config.toml
n_layer = 8
attn_scale = 0.125
bias = "none"
init_std_o = 0.00472
beta1 = 0.9
decay_fraction = 0.416
final_lr_fraction = 0.05
Each number is 50 + 12 x the weight over its row's rms, rounded and kept within 0 to 99. Layers, rows and columns count from 0. The size before them is the row's rms in percent of the matrix's.

# layer 5 MLP up, 2816x704, rms 0.102, rows 2778-2815, columns 176-263
100:38 56 36 54 38 56 61 48 60 43 38 47 59 36 50 62 59 47 36 61 60 53 58 53 47 55 45 51 27 66 66 65 67 42 61 52 51 52 52 52 64 58 58 50 65 45 33 47 54 41 36 60 69 38 50 59 59 36 59 59 22 57 49 25 56 52 53 51 70 66 51 34 54 34 53 61 41 44 49 47 58 39 36 52 60 56 39 60
100:55 59 31 43 28 34 58 65 49 46 69 50 48 77 54 78 57 42 43 44 37 22 54 61 47 58 53 36 45 42 60 39 52 58 57 39 24 36 41 44 63 45 54 41 58 50 45 58 53 49 55 33 53 60 38 52 40 49 62 49 69 41 36 34 61 45 55 39 35 35 62 60 46 47 53 62 75 32 57 55 53 65 42 46 62 53 54 61
109:70 42 43 40 49 68 53 32 39 65 29 39 50 50 45 56 51 54 57 44 50 30 38 42 51 54 41 78 48 50 56 48 18 24 68 49 51 45 33 57 66 40 74 52 33 45 40 68 54 49 34 35 44 28 55 45 53 33 64 54 42 35 47 77 49 26 62 41 74 57 41 54 58 55 49 38 43 61 62 52 70 46 73 62 43 47 80 55
096:68 45 57 68 53 37 47 70 33 61 43 49 60 58 54 41 31 37 54 37 59 55 40 51 37 46 68 45 60 60 77 37 54 51 48 61 43 56 44 43 54 59 53 33 57 41 56 54 36 46 47 54 39 46 49 29 58 54 57 61 55 57 34 51 48 61 39 41 52 29 41 37 73 30 47 63 49 31 46 49 60 50 57 54 34 27 35 68
092:61 45 47 36 50 59 46 75 45 64 57 41 46 67 44 61 73 32 80 65 51 43 56 38 57 52 25 69 46 37 36 53 38 48 52 65 29 77 44 62 78 37 53 42 54 48 57 43 74 63 53 57 51 52 48 65 42 51 40 45 35 63 51 35 49 61 50 64 55 35 46 68 72 51 70 44 59 55 39 74 52 75 42 41 56 52 51 71
094:43 66 34 60 29 49 42 53 71 68 35 48 47 40 37 52 52 44 47 56 40 51 61 50 56 47 35 46 49 55 26 64 59 56 61 47 56 58 41 36 63 48 40 46 47 58 57 63 44 47 76 32 34 59 50 47 54 51 50 51 64 31 30 39 32 46 54 41 56 59 46 41 38 57 40 60 55 41 14 40 40 38 46 66 49 60 54 38
133:43 54 51 44 43 43 23 49 48 30 63 42 58 52 45 49 63 45 25 62 35 75 51 54 71 72 60 38 45 33 51 37 58 56 47 63 66 45 30 47 49 51 20 38 42 57 41 49 69 49 60 51 50 26 54 63 68 67 44 36 30 33 54 59 64 47 34 49 74 33 61 72 64 57 76 52 53 69 64 67 64 56 54 37 56 70 54 59
114:48 52 68 30 68 38 44 44 54 64 48 43 44 54 36 64 49 61 57 46 44 34 51 45 53 43 56 40 44 26 56 60 75 50 49 29 48 41 44 44 50 44 27 34 47 60 69 61 31 51 59 40 73 48 67 70 68 44 55 43 48 46 51 88 37 39 46 36 57 43 61 58 33 49 68 48 61 60 51 39 42 35 36 42 45 48 65 40
096:59 60 63 76 51 63 56 73 50 54 60 56 45 65 60 68 67 54 51 61 66 56 56 72 55 45 35 38 69 27 30 21 58 79 24 21 36 46 40 35 50 59 52 55 49 50 52 65 49 69 58 64 27 49 41 49 52 68 48 39 48 55 45 54 37 43 46 41 39 63 64 49 68 53 50 62 39 31 52 34 27 41 51 33 41 31 61 36
092:49 47 67 67 53 39 47 69 61 40 64 36 84 57 58 40 65 84 45 33 62 51 60 63 55 54 42 52 38 66 59 56 55 40 55 54 47 66 52 64 47 41 52 48 50 37 47 44 80 26 45 40 57 56 48 59 68 57 66 42 54 42 45 47 54 52 43 50 35 56 29 38 55 53 63 38 39 61 39 47 75 53 18 49 57 59 70 31
108:54 61 57 53 56 52 67 61 61 42 43 54 78 49 57 54 48 54 58 38 63 36 47 52 64 71 66 61 32 60 39 49 74 43 46 61 42 59 44 65 60 41 66 48 67 51 57 53 52 82 39 53 38 40 51 68 60 45 60 78 67 52 45 22 42 31 68 46 57 40 50 57 26 25 55 20 51 43 47 69 45 26 71 62 42 29 53 49
101:43 46 66 44 41 53 69 38 41 57 35 76 49 61 28 52 56 50 76 54 69 33 59 33 47 38 42 46 42 49 35 41 48 25 57 46 47 41 49 34 30 53 34 60 54 62 58 51 62 48 56 60 32 65 72 46 57 27 50 35 55 50 52 54 55 20 42 31 24 47 54 57 51 42 73 27 70 68 35 62 50 53 49 51 60 49 50 49
095:53 52 43 47 61 47 54 52 45 65 37 58 38 83 58 29 48 49 47 29 62 40 67 47 58 21 52 69 44 39 68 53 46 41 41 37 53 50 39 66 54 57 44 50 40 53 49 47 26 46 71 58 58 55 52 42 67 53 52 43 30 59 25 59 49 42 35 49 62 49 47 52 53 49 59 48 72 35 68 62 44 48 47 64 38 60 59 45
098:60 56 45 55 38 23 79 61 58 55 71 47 58 55 46 25 60 63 38 66 70 46 49 52 60 50 37 40 56 50 36 63 40 64 47 44 34 50 58 71 51 43 34 55 54 54 64 75 56 57 56 46 41 52 47 37 39 63 65 35 54 40 65 56 37 17 38 37 33 62 51 49 31 55 61 53 67 41 42 50 42 47 46 45 40 52 39 40
106:58 32 17 30 66 53 66 68 55 29 61 31 43 61 59 44 53 55 52 51 60 63 45 60 52 34 33 61 65 62 51 43 40 62 44 54 58 73 60 58 60 70 58 46 47 72 50 38 45 42 53 59 67 72 64 26 52 56 45 49 55 64 54 39 35 33 27 37 53 55 58 57 49 51 50 57 54 80 55 52 54 55 25 40 44 35 64 56
097:48 49 66 63 55 38 54 60 58 52 48 47 59 43 52 38 28 29 34 36 51 50 35 37 39 47 24 48 47 42 55 55 61 46 63 51 69 46 24 37 56 42 59 38 30 56 15 44 29 37 32 51 68 45 55 41 51 62 37 33 25 44 41 34 44 49 55 39 62 54 54 88 57 40 40 59 57 46 52 50 67 43 48 29 35 28 40 53
104:46 24 46 54 55 56 35 48 40 80 58 51 44 36 28 33 65 83 44 64 55 43 53 33 54 67 43 40 40 30 62 59 62 82 54 31 55 38 28 61 26 51 44 31 63 60 48 52 42 45 47 49 17 34 33 38 41 45 61 36 42 43 52 49 49 62 39 32 48 43 47 33 49 39 56 57 56 38 46 50 48 51 52 55 71 51 54 55
105:61 67 56 38 38 44 58 35 48 52 43 60 81 68 51 58 61 64 56 47 45 56 64 59 54 62 42 37 56 43 49 37 30 60 34 37 27 58 42 46 42 38 65 69 46 59 47 57 64 51 38 44 33 50 56 55 53 48 34 39 45 61 64 76 68 33 42 45 32 56 57 53 38 66 45 54 54 31 54 35 70 57 39 35 39 33 55 35
109:31 42 49 65 53 37 60 54 40 40 58 36 44 59 42 30 40 42 49 51 39 35 34 36 40 54 59 54 46 54 44 45 60 56 47 57 63 37 49 38 64 59 49 86 51 39 52 23 61 73 50 64 45 30 55 45 43 60 58 51 47 43 57 50 48 56 48 38 58 43 59 43 49 60 72 46 40 37 57 60 25 46 59 52 17 59 47 45
102:52 79 41 54 43 46 77 41 46 52 43 63 42 50 32 55 77 52 74 50 53 38 49 52 54 48 50 37 50 44 45 54 59 48 47 45 34 43 23 55 64 41 53 34 24 34 40 69 26 32 37 47 69 51 42 60 48 37 46 33 44 44 67 33 54 83 39 31 37 39 51 50 55 77 54 50 27 69 45 32 72 44 56 51 69 39 61 52
106:43 47 56 64 35 62 51 55 41 45 60 52 44 51 50 55 53 51 53 42 42 50 31 56 63 51 47 19 40 49 52 65 40 60 45 35 44 37 49 42 47 40 48 46 49 51 29 47 37 55 42 70 53 60 40 31 41 25 48 31 48 65 32 45 37 44 37 49 35 57 56 46 57 52 47 49 58 48 65 69 43 43 36 98 55 77 52 54
105:75 47 47 39 46 26 56 31 50 62 43 70 69 31 47 56 65 69 68 53 59 68 46 43 56 51 32 51 64 65 37 46 68 53 57 66 38 51 40 44 58 62 69 24 51 44 44 53 70 71 62 37 36 65 52 70 56 54 56 51 52 66 46 42 66 51 49 63 72 63 59 46 51 46 39 68 43 68 62 42 40 26 35 30 35 52 47 56
093:47 65 62 48 52 29 34 49 54 48 42 40 54 26 65 64 49 26 35 36 70 58 47 64 70 60 45 44 60 56 33 57 43 49 58 42 22 48 61 30 65 57 37 17 39 52 68 56 35 59 40 38 48 18 75 63 56 50 60 32 56 42 39 61 53 46 44 46 54 37 50 80 60 35 65 41 81 55 67 56 49 61 50 51 68 62 57 30
095:60 57 46 61 55 63 56 56 43 55 49 39 53 52 55 58 39 39 55 59 50 77 43 67 54 44 55 70 39 51 37 41 57 48 48 45 52 32 47 55 62 36 32 54 40 51 17 48 68 57 31 76 34 47 65 54 44 51 62 48 36 73 44 48 78 38 55 66 77 55 42 55 55 28 50 53 62 68 49 32 69 64 56 67 45 54 61 56
106:51 33 45 47 62 52 41 46 67 60 38 40 28 50 56 66 41 53 53 46 49 69 57 46 35 43 27 51 42 21 63 45 63 43 60 45 65 39 33 00 72 58 47 75 33 52 44 74 52 55 46 58 55 40 43 59 52 38 60 35 37 43 30 70 61 60 43 45 57 54 34 48 78 40 39 50 38 29 55 45 28 42 47 50 52 42 33 61
102:41 74 35 34 75 66 54 47 48 42 42 66 44 52 27 40 34 56 53 69 44 39 56 60 47 52 41 67 24 34 28 64 42 54 66 18 47 50 74 42 62 62 48 62 45 71 51 53 19 60 64 39 48 47 63 51 42 61 35 58 45 60 60 50 58 59 49 30 55 49 39 55 52 43 35 29 51 47 62 41 54 42 58 41 49 64 84 40
101:62 55 71 62 44 48 47 23 46 47 39 51 50 59 35 51 52 57 53 58 34 52 44 50 49 38 48 52 55 47 63 25 36 61 48 40 37 31 63 62 89 50 45 62 37 44 28 42 47 31 67 59 50 58 50 47 49 69 58 41 51 62 62 41 66 55 44 55 72 45 63 52 21 47 51 34 57 63 44 42 52 46 68 63 49 31 55 48
097:42 48 49 30 48 63 47 50 63 82 40 26 66 55 44 35 57 51 71 41 58 63 59 43 53 42 52 46 46 70 76 60 55 77 58 61 23 53 60 40 49 59 58 43 34 62 47 63 55 36 66 50 45 56 42 41 33 55 47 46 47 52 49 68 43 51 36 38 56 32 53 37 59 41 41 71 45 52 72 56 34 39 45 53 57 47 57 24
092:26 63 31 67 47 33 36 68 46 42 43 52 49 47 48 64 50 25 40 60 63 63 54 69 45 66 52 57 51 63 58 41 42 63 49 37 28 49 79 35 36 48 56 49 64 46 64 53 47 27 55 73 54 47 51 54 34 24 43 57 48 45 74 36 43 39 57 45 53 60 57 53 45 59 14 47 53 42 50 50 68 48 51 35 59 65 36 26
098:48 48 56 46 74 58 48 47 54 30 43 45 55 42 46 40 32 43 36 68 45 45 56 36 47 54 53 67 46 59 56 41 52 67 39 43 49 56 51 61 77 45 42 66 47 57 39 43 56 35 33 59 35 45 53 47 40 26 37 45 60 55 22 69 51 48 63 45 52 67 21 54 63 43 46 36 48 51 42 41 53 55 53 37 46 50 66 34
095:50 67 38 40 30 53 66 24 29 31 42 51 46 33 25 73 62 37 42 70 52 65 42 37 63 59 54 44 61 39 43 31 55 52 35 40 29 43 55 49 34 55 56 47 40 40 44 53 48 63 43 42 49 54 69 43 43 38 55 71 52 51 32 48 33 39 53 42 68 50 47 41 35 56 32 61 33 62 38 46 50 49 52 32 77 71 49 46
100:39 55 52 24 50 56 50 41 25 56 46 58 53 43 44 69 48 48 31 45 63 54 46 51 53 79 42 32 79 61 47 54 51 44 29 46 38 57 43 61 55 26 56 47 76 60 74 48 57 45 33 40 62 53 57 60 54 73 49 54 59 50 61 42 70 55 53 50 44 51 47 50 50 40 33 47 72 30 46 42 41 33 54 54 69 27 52 53
103:39 45 39 44 52 30 51 41 59 48 60 38 53 79 46 53 27 57 34 42 54 51 37 33 47 54 18 59 46 38 57 54 60 52 70 47 55 46 60 42 59 67 58 51 41 40 54 60 57 42 74 58 58 25 70 61 47 30 39 29 55 72 37 53 52 52 47 42 42 45 38 44 36 62 35 72 46 47 38 60 52 42 45 61 28 53 39 47
103:62 55 54 44 41 16 54 44 41 49 46 40 55 58 28 60 75 43 40 47 53 46 14 57 48 58 75 58 43 71 51 57 50 54 47 57 71 48 48 49 56 56 44 31 38 44 35 57 52 72 32 43 20 32 70 47 57 47 62 58 28 23 28 55 43 42 24 58 26 57 37 41 61 76 40 24 53 44 54 34 43 33 62 47 45 46 57 49
118:33 53 69 51 30 33 52 37 49 57 70 32 64 54 45 48 38 64 65 56 52 42 56 43 32 64 32 51 54 68 53 53 50 22 54 44 48 79 58 61 42 34 61 69 53 35 27 68 66 71 38 61 43 63 44 48 48 76 52 55 66 30 48 55 39 78 59 62 63 43 41 48 34 56 71 54 47 42 44 56 40 36 37 25 55 58 71 72
098:34 54 66 72 42 38 49 48 36 44 57 53 37 57 70 73 44 68 53 58 52 40 54 66 42 53 47 26 60 73 51 56 71 61 63 41 58 57 53 44 70 73 55 60 47 43 64 53 36 58 59 67 49 50 31 72 46 56 62 47 63 80 48 61 56 68 45 38 43 48 42 57 51 53 68 27 21 59 55 22 59 64 40 52 45 62 65 65
112:46 52 44 31 54 46 63 55 47 44 48 29 56 46 70 28 23 45 57 49 42 27 63 53 48 33 62 49 41 83 51 64 47 56 31 52 46 48 66 49 48 40 48 36 49 57 32 45 33 58 46 69 51 66 53 40 45 35 55 49 39 56 50 32 39 67 57 63 60 50 48 60 60 60 36 48 43 58 56 35 46 33 47 55 39 30 47 22
101:46 71 70 57 60 41 61 45 54 49 25 54 48 40 61 40 53 49 29 56 68 36 43 47 43 28 39 62 71 67 55 34 43 52 66 46 52 50 71 32 34 51 26 36 49 54 50 59 44 43 42 49 39 38 34 46 56 44 54 57 56 23 46 45 45 63 43 47 28 34 74 56 36 60 39 44 48 56 68 41 57 65 44 51 50 62 43 40